python train.py --n_layer=14 --d_model=64 --n_head=3 --n_kv_head=3 --head_dim=32 --d_mlp=256 --vocab_size=1272 --activation="squared_relu" --norm="rmsnorm" --norm_place="pre" --norm_eps=1e-05 --positions="rope" --rope_base=1020.0 --rope_fraction=0.5 --qk_norm=true --attn_scale=0.177 --bias="none" --tie_embeddings="early" --parallel_block=false --extras=["some layers without attention", "shifted keys", "gated attention", "normalized values", "a norm on each head", "capped logits"] --init="uniform" --init_std_qkv=0.0445 --init_std_o=0.00686 --init_std_up=0.0445 --init_std_down=0.0042 --init_out_by_depth=true --optimizer="ademamix" --lr=0.00115 --beta1=0.9 --weight_decay=0.098 --lr_head=0.0189 --grad_clip=1.0 --warmup_steps=467 --schedule="wsd" --decay_fraction=0.305 --decay_shape="linear" --final_lr_fraction=0.0 --batch_tokens=[8192, 16384, 32768] --seq_len=512 --doc_mask=true --train_tokens=156300000 --steps=9064 --dataset="wikipedia_en"
Each number is 128 + 32 x the weight over the matrix's rms, rounded and kept within 0 to 255. Layers, rows and columns count from 0. Numbers have three digits each.

# layer 3 MLP up, 256x64, rms 0.217, rows 0-255, columns 32-63
106094134133119087095110129177095137103143174146142167077108134141130126126147087089099172120097
094110098094171157117069131142086130088153163166188138180171140103171180133173114173122077122170
137127186155068139081164143111139158131116115183128145136118056132152109116133180179112154152099
124083106131149172155138134166147115109160097125112144156091114147133164164115121097130127160175
071149176133149160173078135140168131117108140155089089160139158140147146118144132166124101180121
105186111117123105113177155095072197138123171158091106078102026150182117081135124121122149119165
093135100140190088082136183155133097105130108090142153165113118190182143126160084124087142116095
131152134122151132138121119121136124131133130124117134136132129122128142119130114117094099110134
112185120133098124119139189129132065115169098113086133079147127140157133104079122109115123151107
115090112161170075154143115124141126073117147126147162189116129128130135106207160170141098114100
154171084119138190120182190161188086129176123110148123137106100110167106111084181081087139111138
083145125132117102197122121143063119178154159086118037143103115148152119120139179135100112142123
142141164134113156142133141195185100139123131156119136151105088167152109158172136085127125168171
152170142131107181091123169155182071116056119102127099110097117144156055156141153154046143158097
116124086106140139137122112142114154136054087181121069161083111182143139130079154105080135122102
102156135150142153123155110083115086140116114147173150108141123113126087150147104149121109163174
119091106082132087160073166150125137129088132120185163119120131103132115117126179175124080132136
170124108198124077146221155052166148074105156167154079170096084119203116208153168141075149190116
167145067142080136134151193141151103101161165130224144090103070132153184161198102077091101085120
077112145089135129191128124145192115156135109120144161134163142168150148127099129096132127162167
196169106126169144134165084133173114131130126111129143138131107070128193103116110147119181155196
158121105105140124111151120142121121148097153127156168174136114122143211178132186157117132108114
078146117103112116177101174104204131124107119077195147157121086135140137143142169103116166133158
152140173158132145119141190164107085101098122216108098130120124152165113123146137117103126102043
108041145143082091095183148152109154169115144115182127156143077146118110174126118130091159102148
107133135103098095142126104092106118087102113101152071146098081089190166117111206159110137126125
104129137112169152113108126124156091123107127094089153096078137103155110074179116147133113129168
092095115166163149116106131141101112162150179193131085096093107156164198134083125128079129092138
116089199109145106126161152178120132163121139134130066101151079103173179203105146080047105109156
105156148095182138151108096143122074089176174216150152131078161130126107129124091098102075174145
122148161089132147180180127138096165091172109106094073159167129192186121049133115153085101170157
095160115042107073109103114081148086094173125124147126076076120133144076155162152101100108154141
093084134058084134174155106138112086121147142151136114151079101181140155088109134143112181125117
132125132037152191164134168098146118126196167170175130125081120132126173110144106153062150135084
107136108131178087124079137082091150096183146160117083142093152181205068073055119133079172081194
120101102123143128206177152095156138108135126127120085128141102123121102123149143100126111137153
054142097102173136177121148164144119178192073122140109144108092149161108117083107119129211105129
068141124082128138149160127083139018090142153086095054178070070185161186144154100152127149070148
134114119082105167112136123106122034109093128171144072123084036115121182099097129141122138106121
150136125195082110113123084077141114165106134130143180063082091179153152095151132136053192157062
121155103166148150100115083148184092191104110089101139148042129129132064112147110136118121124177
157106114152137115142121141167156083156078119131090128109083108158126150140164093168120092154116
117159151140120169146132091111168164115134102075185121147110060070160162158141177157068148115132
141132081164138192194101161113187142067148144163102108105131110167151103066084112088040174115158
120066108107102128116131137034097149148124132131179141109119159163181151096133143121093110121148
121164136121154087124105113110109089176074083099192092081059159177160080199126118073075083190141
177156166112150178105134122169157120125117183132150111132147094187136148113157076103071145112116
111144141125136144091083120129167116156046089124159138149085118125118108099162088071101142044127
106163122181109094140121133069118104065093136124103147113133108140141107108153115146039109047172
112131132163105132146144115098153105105138104137191159129071126126111107156159122125111088095085
119152122157165202118105123093167071119124069145087147114092146128138167123106134057139174206132
211150151109115066086195158095116152171125150167179168065120041128142153180141099166118193123158
153117126110142153144150156126158091128137147116134096156106083147201145159092126124106144142109
150137132068127107135124204110083112130165096134171126139144081137203164078135132105137110041146
074155116141165111146097129177093118120161138093104057181132145093138127113123115140120115126211
107172110063175097176090096149130122164117112097135080100111128124146169161136155150144117154093
102129145117139093118140192149124162124124219118141082172151141159179112158113206052100082164086
101106165147120111149142218113104126145117177053126115127118099171191198138097149176118138152120
102087092105144101113122165143100158137136157083080157076096115116171102092106079140097100106101
162146113155069166094149108148103175106060137112165070090155042095170198128125204085056141131108
158121131089183140160172096124096139119164088155099098122091087103155171133143155122100150075066
121094137108169097097122146124100145156159145098122090105142099152136166117096128116100190166116
132133120091095119116093128133146147151101120143163132138061040089186124158138136069111103110111
110174184135104131124055118148113106152112128194086119124111144113169123175144144134080099134091
108131126086118140163119135120171041103117139075163133120135125201115124129153131086104102082139
129221135136153078132125098138113137159125155133135173127149115117144155157135136183109161158128
117122105112104137176120122064094108115193161077168160115144046129131178119158114119075176118158
123125166173205101133138195146179125116145110180173101182143100119133151126120134107070162131144
147061086123124119118098171122114140054143120140155133152176091180166097073123090127110113102145
156108129113152106165081118132185059113117116066138178173066098128139137106110079103132143094135
092182144105130096153126113148112151122130152089157134173110123129135157117144150083111108109104
069161154093110172108153145116106105113094136191182090126125081149146126158159180058067074186132
139214088133121145138182158169176120158157148124137145093080058053125126164140087133112142141117
132148135185171165133182114154090093156056130137192086124118127142135083098103166169107100092140
087101154156146131090141123146182093096133148145134156149148118126136137146136086132089089132156
094083135155093122127110162117176126076093161128118152119106094149157136166170073071111107124079
156177158089172127162125146108171123147151119091149182182122149136162135122130128086086163079112
091160147108139190149162120096131114158086183144147076131104098190126171148089124078079156122142
158109110137060133209087107136202122132073133134117115138104049144155079154129147116064112136088
099073072153151165094079129201120150133167068121130104168134054130202124084131108093140142080132
081187116116160158128146210127135160157140153083141149203166117103205142095125151165112102061113
142082114189071076156121098116130071156118089147212154062106141195162121143162150176061179138091
150078067114084139102166190075197073110130075114171141122142145113177114141176114116126093156090
132097086124147094164095093167154117070082144159152087143116137127156138159194188125157082142119
147096145119131192149113162139150126087130146104171080148147129124140175122121082162131114102179
148101146101163160179130116120172146102173112102118144133138134169192123109184117095104127152057
129166145176174122085181134133159099146141175070156151161130155096177160143144127127127174088103
180095062128075075167123171135134115132060121177159089153113151106183139111185161108081120174057
105119162096185106182110140194131122090145117139152118142100142149140164125134135095134114152114
144131154118120171146192159125175135168095106122140151136134152189147168175217198092096087168111
128168204129092134152125182155132097077095149147095091134126121096154168118167105083139135162103
178094152167126161093104178045133098118113151188152144127150080096141150107121148086102127118146
079132154119170128119144108117144140111087121116119158112122149141132117163158124161124181090056
178145116203082098097143115153090099138135096138109107125147110134162197114185180135122190177080
153163153168093037135117162126119143140121187137184080096115075181162101130146178129057078208151
147099099083122156132167147151121122129066125137146149136142157155121138190165166065117117180125
095122120106111100136135118093131078080106158178127072131105117164158100146116217105090113143120
111105176144078116152130112147098136099090075162183058144138046187137092177136088149055124099168
130123102135143109115137126099116137101074158154145160175090150069158126102133132113102135103159
107083150133103135093086092119170096140153184157172129176042092112162149137173156105052151140104
158063161125178080177097127170122099119144172115099155119083150125148141113092160109141076170051
154115098199103112133153108121116070108126121166142094096045125101155155140141180143119148169087
192134124124170084138185156170124164127100148107160148160081096121159181104181115115142131064137
169158134147091099153117161172139038141127102164168176160108143127145088128135114135111098124139
110140161117091104107144103126116111101121164134158088094127139159144142171116130100058125131098
131111122091151111118136156068132154094111157169145127086161156119196091133110115174127077141124
168128060165147082171193179089126117094068153065171118131070121059145123134208091171101171155111
139117097100111113120122122147128156079155168150128067165155131126137085110126075115084139080107
127114183147169074105135171128110098107147162189116079150131130150156140158112100144131112100119
182111143125139082162199112161092057120141139130101137054137132114141132078108135115116087163123
110123094083110175142105138171128049124143087138104122156091124088132119114117203170119164142135
094159085145153161144153128106180096129091076143103152078036122173159101143105118090099124058055
126204144145104130117200112078184161123129157098164130099162118155143126137107138122092216135150
117156145141135143159177173053123128094136080097133088072149132137137113103175167129111163117051
137111205158144159149086105088149079159180084129121152123068141137136091199121094129106143114134
186148171106129074093106093146127117105115114168175111090050083108142146145168163116124163115166
075127139130145141065119159118109145184101084091146107094124096168146083121181176207081169125120
073105140115110145146125135116156116075152082100192136136116111155183193148152158128112136138166
142137092074125073121167069088112134116116146190107121131167141118166122112150105102073086107121
110115134178120124140127159076148112095147168147136146132160076130138159111157103104123173163147
177131119185127111119156177134163161112082119152189078109116109110166083094168140117128166094164
161102157083138068119146157079154137163103103140088087087155132184164133118179196122091114187111
108137186149127107095120129104107118179139120124158136164124115191158118113110128117075177143160
150143084125169115123195161171103121175202133136100102125149129105168148185129145077087117098129
089108185181114175166117121149132081194136076108106158149103067130140081147128118173099082157178
159105141082128138158132135077133174123101188066129178145102094180130104107140153075089191180093
167172143158150121144167116100122120150121203141081071078167115209123143155107179164087118087141
170140142129145138155117158125089178133115054142186161152155142124226102151200157134110120179167
128073160130119082149087167093102177110119165149147149122153101144161133091093138132122166115182
114151084099139090173161104123180096110118079169150089160076111126160090115130067129115142120070
105111162113113046131117133132110082131082145106130135173090125180162148131127116142120112129120
062174121171179129112146144098055140123160105105101107097157116141211100138126138148066195115128
133117112109147109126124109134091109089145106158196190144139140117196080172141144115125075177127
156113138082117141115153130125108140093125148131119105074103052123158178181149154068061073089145
153089133096104066185114126118145070139176186082192148166139134133131147149111122098104079086109
142069148124114111119151167094171089152130082084159102183098103124125125152167066154082095184122
134135172145148116118103123120109093106131108140123127137096111192129114106148097131136127122144
130063055068097060176105189110139001139209168121119097117106147177193097135204049050101091143081
184153149181095127136167099122142152081109178134133135130084105116145108132108166117091146088165
093117105077150154135085165118095096160109123090108155161109126143138148145155203087122119096131
143079147156102141145188094080183078153129218095145114101069104148143182168162174152122096125145
151105122079073126080122087156189117079205150173152105140060130123151148151099099139088146128132
131071097122093136094150159067149137162175070091141112081084157144154167133126127096078160085088
127098092170153114129167111132165154176093172104107204095119098113152166096115169067093206101110
051068063109073124106092143080191139155124144105123182143091128137179091092091119162127107110090
144148162099106133133167156146117144140130112106174124115144113101140145153123142157133096134137
088132131194155120135130143101159135164079148149126132098104112159168146122121132170122191123124
079136161137124130139155180163184067130146098107144096108074119151131122159125103089106123147153
103087136177171118100167163106121135097144173110116149153129131122154101179153159136063144068135
111120057181144118187124143113166142099156176127177048119101138180244118177147156156093084131093
156176144046150092117096117114100138118128147090164113098125056116144151095184119099146129126194
135075065170161112098124145131082128134186125091173142097093104103168111130179147112102088079133
074210175138139089137071186110099151090095174105191078151082111137234119100087127216053088117128
092128068137148137082138174152092136107147153115087138149126123165170158169146136139106180091128
141113126160098193163117088149096121159086150184130130109166090119136170120104180172104203118080
146157082113083115050113139113137143098123134151150079100115063143161156091173150113134113098123
132133019118068123151156141142093093090035134079087081134105133117146077082189071176069120122101
167118132133104106100201104048160120132118072057149089122110110119158101124151149135120114145129
135141161156148048164171093142158098112163187123168113192100100123122100120173089126127089099140
116138109126087131099138141098112113134143105074130082147125095176118095098133137127068110114152
183168089129104106186152126117095108173089164171159088109155029103163136131092139159092169115165
109128187142192094137165195136166150132105116119156122099113110136123133136153159134139138133044
150059148153101109085097124162144120170124129132155146095119071144142126103120146074116115115103
104079111112173088161073145144131091119150149089148166139102125095145147147186142093126137139098
107129143115105068106122114145165068190107144047135155108145109103146166186098123129121155154134
138115094144132135160156130091087176064094148149119139189124108193183152069102156099075167136133
136122104091109115113150193156115141077110169126103113183095116112181107113142124097099080188173
107170071175084093209187138089137160177147143157162134119128108158178054148182150138119138128053
124176119073156113086143132155118116127132092158170133111114119057124082093110134176080113160124
134105165141186087169161132105179086119134158144121115175083122133150218095158081189114130080080
139136147181138177152179085137152122138181170137196078149124135120136126148161117126128126163160
132116046132168104160152173146101127146121109108122111123114084157191098152122183113099156103097
183149068119086122096043120136165099124145071171154133065140079147129181166193146148103142150153
098154108129080151146180174097111147125147127101163072163172093147161117116146109165084188148082
096119160063121097158099158146148101137161016114139105117099087157133112082139102068117129083101
068107059113127088156122092081120120155128105122104091099112156076170090071130123148117194138074
099112147147128099114145078122133113212090122109136108121064108160119208099126184122076113142153
085122105176137168103131185097154147161154179168103141170085088135149130140212103119101118153102
126122096107185087168116113085098155144176155115126144102074130167176091116177156101104145117086
096138124092100073115150160093119134076111148122125065128104145116128086105202164059125078161114
125156124143135120133185132180132123159124131131106115110127129147138134146152116137120119189120
128157080085172072116170167104110136153106094178180142083151129137163092108155108110075087127130
130103159159120111098148177122155126150126131131204138144089134172162085131144123104121127148146
154145122092116106123091149150121173113145147222091161089104085140150146128153100150126139121131
119101150163119124143125156096182120152119133118113121125107133131139092140141156177139103155121
071177122103141185114101099159107101178124125131194128123154113128143129161145121128135085141129
087088165066123133156117146091114097153106116103152043133098128117125082180165180111115124125116
179171190091111087140167079136084120134102119109098131133132079094139092133070085205108129126125
135216163162077104115111149139129137170094162144115162123126068125150085175118187098094116106105
085080142119147130164131199103162070106165064101178162153074151151156118120114135120094078165177
088153157101141196113120163111102173169179163135137191086130133149157139139106093103097159129121
131106095129193112150223127120139152097107147084181071184071117138167170152201140127114122137082
156109157142178119162143194142135187089154158142167147167044116141169124173200186153102126131130
086168123112114135210091141078103081129094182102124153091061119203143123095173144112120146139089
154097110181105119115194112173182120120102104133096173098084118102139113147127123145155097158097
114139114095155146137155138138137144132150125125148157110121117137164124138147114150153130136156
089129162092156157186082188030083108077146194160145162113125105173128206091136103121083150103130
163139130096101148141126098105115144061107108086154124149117163169156100155106110084079107164126
185092156151074156144153111088201091138154124142132148086108108110124112104144117143099098097129
107144111079144086105099191066139110176128204130125127188155099148177118117183159128094134130143
103163152093078070157165124127151126096199171188076113161098137175159118177137163162090095092157
133113110128090156085141133065077143178108161166157152169118117105179123119117106168053171130096
184101170125102132105121108113150132183101088069120107137168068180133149165076088186058127124109
088099084105197157107137135123092122172126162139145085114114091179186127082152096121046102079133
110169124157140176120158130111110161160111134076130192137097077176143147120188150134126131159123
140065113135119129139169099147147078136141121178118141108133113133157183167143180080091137148108
117114138115177115146110098138149167109124168102142090157109025178176098076155113102097147077111
177171113162128098120092116073163054126162171099120070153086076116119130122136070110116140117067
059163117086120125116141152122123131163076092164111102132055117080199066124103079123083109111151
188103132101130138067136176103198101157057079103107084123058116095126150163166170110100087137091
119175129142065122082109181161155111151159071110189102100090138121136124130154182068072135159166
102141113094111131084105151066126126107146138091185132092113089120176105097131167137141133140120
188097117124139175096180138070135120125125123143132146170048141136161175163078150069149161191142
122132088178150151118104109097096149142095160170174121104095124128187085184106191153129121092159
190164149119115146121123177123181098096197155119160129124048057158118145146197186104126153140139
125140157137077140129103063122146067125079165097115151054079135151134104188085151109099101185131
119105083190112132099133095105154149174193172095168192113105113149153176124146122095079219090155
081177080161146173120174140110149096138098084146129160129055103083133175052063126112105118104171
178144166111145166113113182047173071080120152122081140161155090147139167082110102164105099128083
155119104149128152115132126131125065113119129103097109158133089129151087118158134143096094109193
077160207161112082109200111082163079156175154084105122158122165155138092172127149084085150114166
115140131063179121119144108088195066156125156097093123053100112180159126086104112103116134115068
181137123180158157124166172101110125174105112115129152058114085104145099133142149122078040166138
072105111134111097163082142121150148151118164130141189092121161112143108131113141102126121163151
172097106080101084160161096113116126128130140110098115160085056152158140111128167124098160114087
119136149122155107108156125112135114151155102127180134121114042110193127141165117164086132166101
100082141147132085115151181129164135139154135106113088185064131132194184100159141154115138139079
075057066152119157162137131103184131160139165152140120100124113159144135140160098147126178109086
107124101122174165156152200112130109094151158169070097182124159096116156128166111145104155125118
101152088083123105178144157137159110097135181153197098106164097153133136071163074192109111137127
140113101108170133194150141137125137143102153127125155123149132125165102086158089162135135105132
134164120095075155104122107071101138139165198098138164122127043092143114129163122135109142158143
145087047105170183180151210088100160088118178167149193174121111153180131076186111124143112058123
085120157100129134129157093068108169072083084162171141114153099166140166120120114126105106146136
114124086137175101131054185163176085091107161069098088180100133140185152157176058071124172140125
113131105191083106071098098112135124144066122126165150066137126094144094154101185143077189147062
157099170142128078151170180117141101161230131109136109167120086162158188066103116085100073120154
147108114057141101117142109075153139106146133174107125173099122136137112176142126131100103114162
136098142155093099094108102167118058156143192152126060091109098095157080107087118122125150113084
069165122127184145115133148081146162105110133100116114128066087134141166109061131076067139095067
149086181106140107157084165072163101169102122125179148131072110085139135171144104067087170128104
087108146153135138125068118119096115116099153122193089086111140104130128185106115146126144092134
091141106156118088141097180125126117087075113166103134150136120112146156096112154132110205114098
138098075119169142110175160130114135066155160077136159151124117136148065070146092092113142052119
161199151194181135200135139129175146087062100089152103156132142149187056098115119189131079124128
112171118229105103146085099144121113181059144089154143073162057113154112192124118169044185183122
112122101094108121112114157151134143116100173139152160115156081178136139102087162172071110120150
149166170181122123170125109160167058126168148102112149138144118169115147124127131109121145188131
101132152121111079174118135146137113114147141096137123126133133096140149113135118130154128149148
143118145154125118125198113168085149102111128179131099083142120129141168152136086124076142184082
164101098091103173046096146055154160099146175120106152107087115204127188114110139134100171104060
102130148187132120118092174177175125089132075112113126155098157106147101230137153145122090211148
110132150163150140131130154169185163090129082118127119107138074134173131127126172080148107172162
144099145164074130112111162144149068145108129166159125081127131190117120146132128160092162132089
128129128133130130129129130125126130127123129125130125127125121129135127130137129127126131128127
145133125113112134123140131133107142134140122128113132134139120124119115121140134127128137119112